From a checkpoint of a small transformer trained on Wikipedia.
Architecture: LayerNorm before each block, learned positions, tied embeddings, capped logits.
Training: a variant of SOAP for these matrices, 117M tokens.
Each number is 128 + 24 x the weight over its row's rms, rounded and kept within 0 to 255. Layers, rows and columns count from 0. Numbers have three digits each. The size before them is the row's rms in percent of the matrix's.

# layer 5 MLP up, 384x96, rms 0.23, rows 347-383, columns 64-95
099:120157103102125152109134186151143117114162122138150123130121169122151148133122143099175096149144
095:168143122113140120173095127127082127132120116135143092094119122143135108140139139127120172146139
105:177109141115123133169141140098167125094143115178112126158095126096177150154134116135122097097129
106:124120152103138094087139092109162128161160162178155119137167150170146100119160130131188113160136
092:086105087114115107131151120094098143100128174101145170113157135148130140111091101153138115134152
113:110106151135122145087157098100151127116120161142128118197142107162124158119096077106106176130127
115:168133155167144115132137164129120057123124098097162147141148127107102111123138151137135152163163
091:143114081158132125176159119113141090114133141134099132141148103093126135113166140099111134131123
117:110134063131107106134102160135113080162142110112099097148132122127132158157124134158128122108151
104:148148114165131107142117146112139126125131104112138137173161105145121145098106112133192144162133
095:112105135115121113142119114157142126146159155112145104132128099150126104175153162130140096158144
088:115076140160135135125104157149125125169143152100168164117123123151167104128111123132161096103153
112:155151092108130082164107150166136125139151141147141122098150138094100137135160163161147155123145
062:116073150112133123156146106099145126110089176173085164102117171108169106123121128136099098116124
103:136112099130146137153125159157097160113161158093131126145128140156148124143121137149154097143093
090:175155123178159122135095125128086140139133120146198098123148097146104136113124131151127107150135
102:111108131142114111143141114160117115143158121101120150133140136110150144119097135126121119168085
098:155121102137135180134133153133097143137164107097126167112122169126133183143095105157166141137126
098:159139161144142110136075101116132089140160119117166097114155137106138101101146064143133091118156
101:145124112124157123130153111125132128073126127135130156169098127103161104160181103093151131130141
100:144143104124078142119093148173119124116150113112134111100163179183143086154090139121103097124106
099:140127152134133151098118103140109157157144102110140176169073153104138113139127126084131129127127
095:161094120127075133108113122153153133137163172085132118142117117103124143187123112128141127120099
105:110144130091133103118142126126138153095141090138131133087141159177136164115155111105081140070138
111:137112147099120122098080171128140127121135108129163125138081138089125149161111141127099122121156
117:127140139129129113135135104110142121128156118076124148152148132151140164144152123109148118138105
091:156118098104150115123151125106149126082174188123139115142154114122146123105090145088161105150114
105:133145121098201075080113176136127126091086128118104084097183122131156158133140154118155151101145
092:137156147122135117122121082134121151157117122136137116131110093116138118146177073135137145084126
102:177166137122078119154144102123174157118125138144106118120135158129112101123155158106151115143144
104:137155091087114150162134074149101176143143110136092114138139127118147136173146087120127099145123
111:115136112178099179104116078126120141130136115132130118137143145185145144132109131110120153067117
102:149101159125133125092141127112150125153096121123098148133089103125125160168195125124150138096159
088:112153142142107161128186135178107119126145101115089090120094124149153102109135091131156128114170
100:155152156086147109093095156131136137135163100118145081148126087150094143172144170112108134122135
096:120108159146136123113125151111134102198121112100159106150142121122097140134134121100080132101122
098:091109119125125111155120125134149120147158118144133145163147130153117136145093136126124152125123
# layer 5 MLP down (transposed), 384x96, rms 0.205, rows 347-383, columns 64-95
108:097145078114125086146163161136144076148107156127143121143152088127135134107086142115122133121104
103:107156152099171179142138080107109146123167141105109128113109155072112105114137103140159166121144
107:097152121138116130093094130178148098151139126120142088107113086115138108097057128149116184114129
104:149149111133164135115133138113138085144153128115119102163147102081131165097089133175127133188140
093:105113134136117105107109120126163149129168145125153096125126153114144089133152094111124174161146
111:127144115097126134122122140149161111137089105096112107128111120124112145129120067137106166138157
101:135130113122107135120110119100139151138073133174132133179179144112111148143127131097137127148150
097:124117161147143104164105094153132163179113110124136103134106121148094141100154130108144100132164
118:171108173117152082120137103172120107115137126131120159124120111093090104134108142172121148095079
093:137129131118149150147089137119127097164131155113139169105090164113111114110116152093118100141126
090:093179145104173129119130145146125130142110105162120144096141146093125129114074135140109118119138
089:145126106171085131142129145126122104093134126113115158163135091128149090117145121109098102144154
119:155149116143110112090152152162115138150105159092080163104105127114120131142103127132145112134103
080:107128082134130176121111144149136148130141128139179113168179141136163133144158183131132132139097
104:163137132120171138050149116154116080145137136115117084133156115088119140134120146126146129110175
089:120133111164097138130127167106163121101152153168065121141154152112134110083116130154120142109134
105:133123158123175139135095134119121124106101150137138140196101148147117170092114105113135122185092
099:129115153111154142090153140161122142122150098178084085096151164144175106128130144113119103128134
104:128122082133110131120169120095124137074138142102104159157125126116155119146082139137144104130135
099:096124125117108148095155176118104113106110115168099115121160137135154118131133132108144113075148
097:110161120130128179074132170143141095104099114128148117126111128083143105138135057143123136125118
099:134141142101123075144112124101149121141059157097139158138150135136150124136086127128076133150142
102:162145101180124117104137126164149129145128082095142112113106163143084144100145105123114145137139
107:133129142110135121142080169139098105116087101130139129122104115121133121150136104119127124116148
109:132145125158096121094103116135146093116099153142104130143189136103130143173175153105144175109111
118:082130139125107146160163128080166131128136150102106129157139140164126129177188157123146142086107
100:109095132089087101132165167127120121135117171131151133156158080112172061113137152147111110119144
107:175128125129122158147120117124118147122106137111092157119061121133062099134125156106135061116098
085:105144115116115091138126125101146126130093088124158115077153135147142107143111141144115128145111
101:157118118130157093137118128165130141167153116108128168147141139137119110114127075121109132162128
109:119142154146185120110114145077126168113130146125155138147133080109105120100124121109158116170097
108:132133111115136108133151147127140150120125111120154159159105156156121158128147047122128137147124
091:124129097152125154152140112173106153130128137125122158174165123142081088065086131134147142136097
095:067164141133129159111155137139140125164113140154121124130112102099171169094136139139143120107142
096:140112130120126113158117148103066132107136093130117136135136141145134153142152130144097141121118
114:106092145139114121153118155128141135157135130148143131119137153116111110125130154120097092130169
098:133125093102098116151134110121117110116157112087157142138130145147129170171117134116091152114159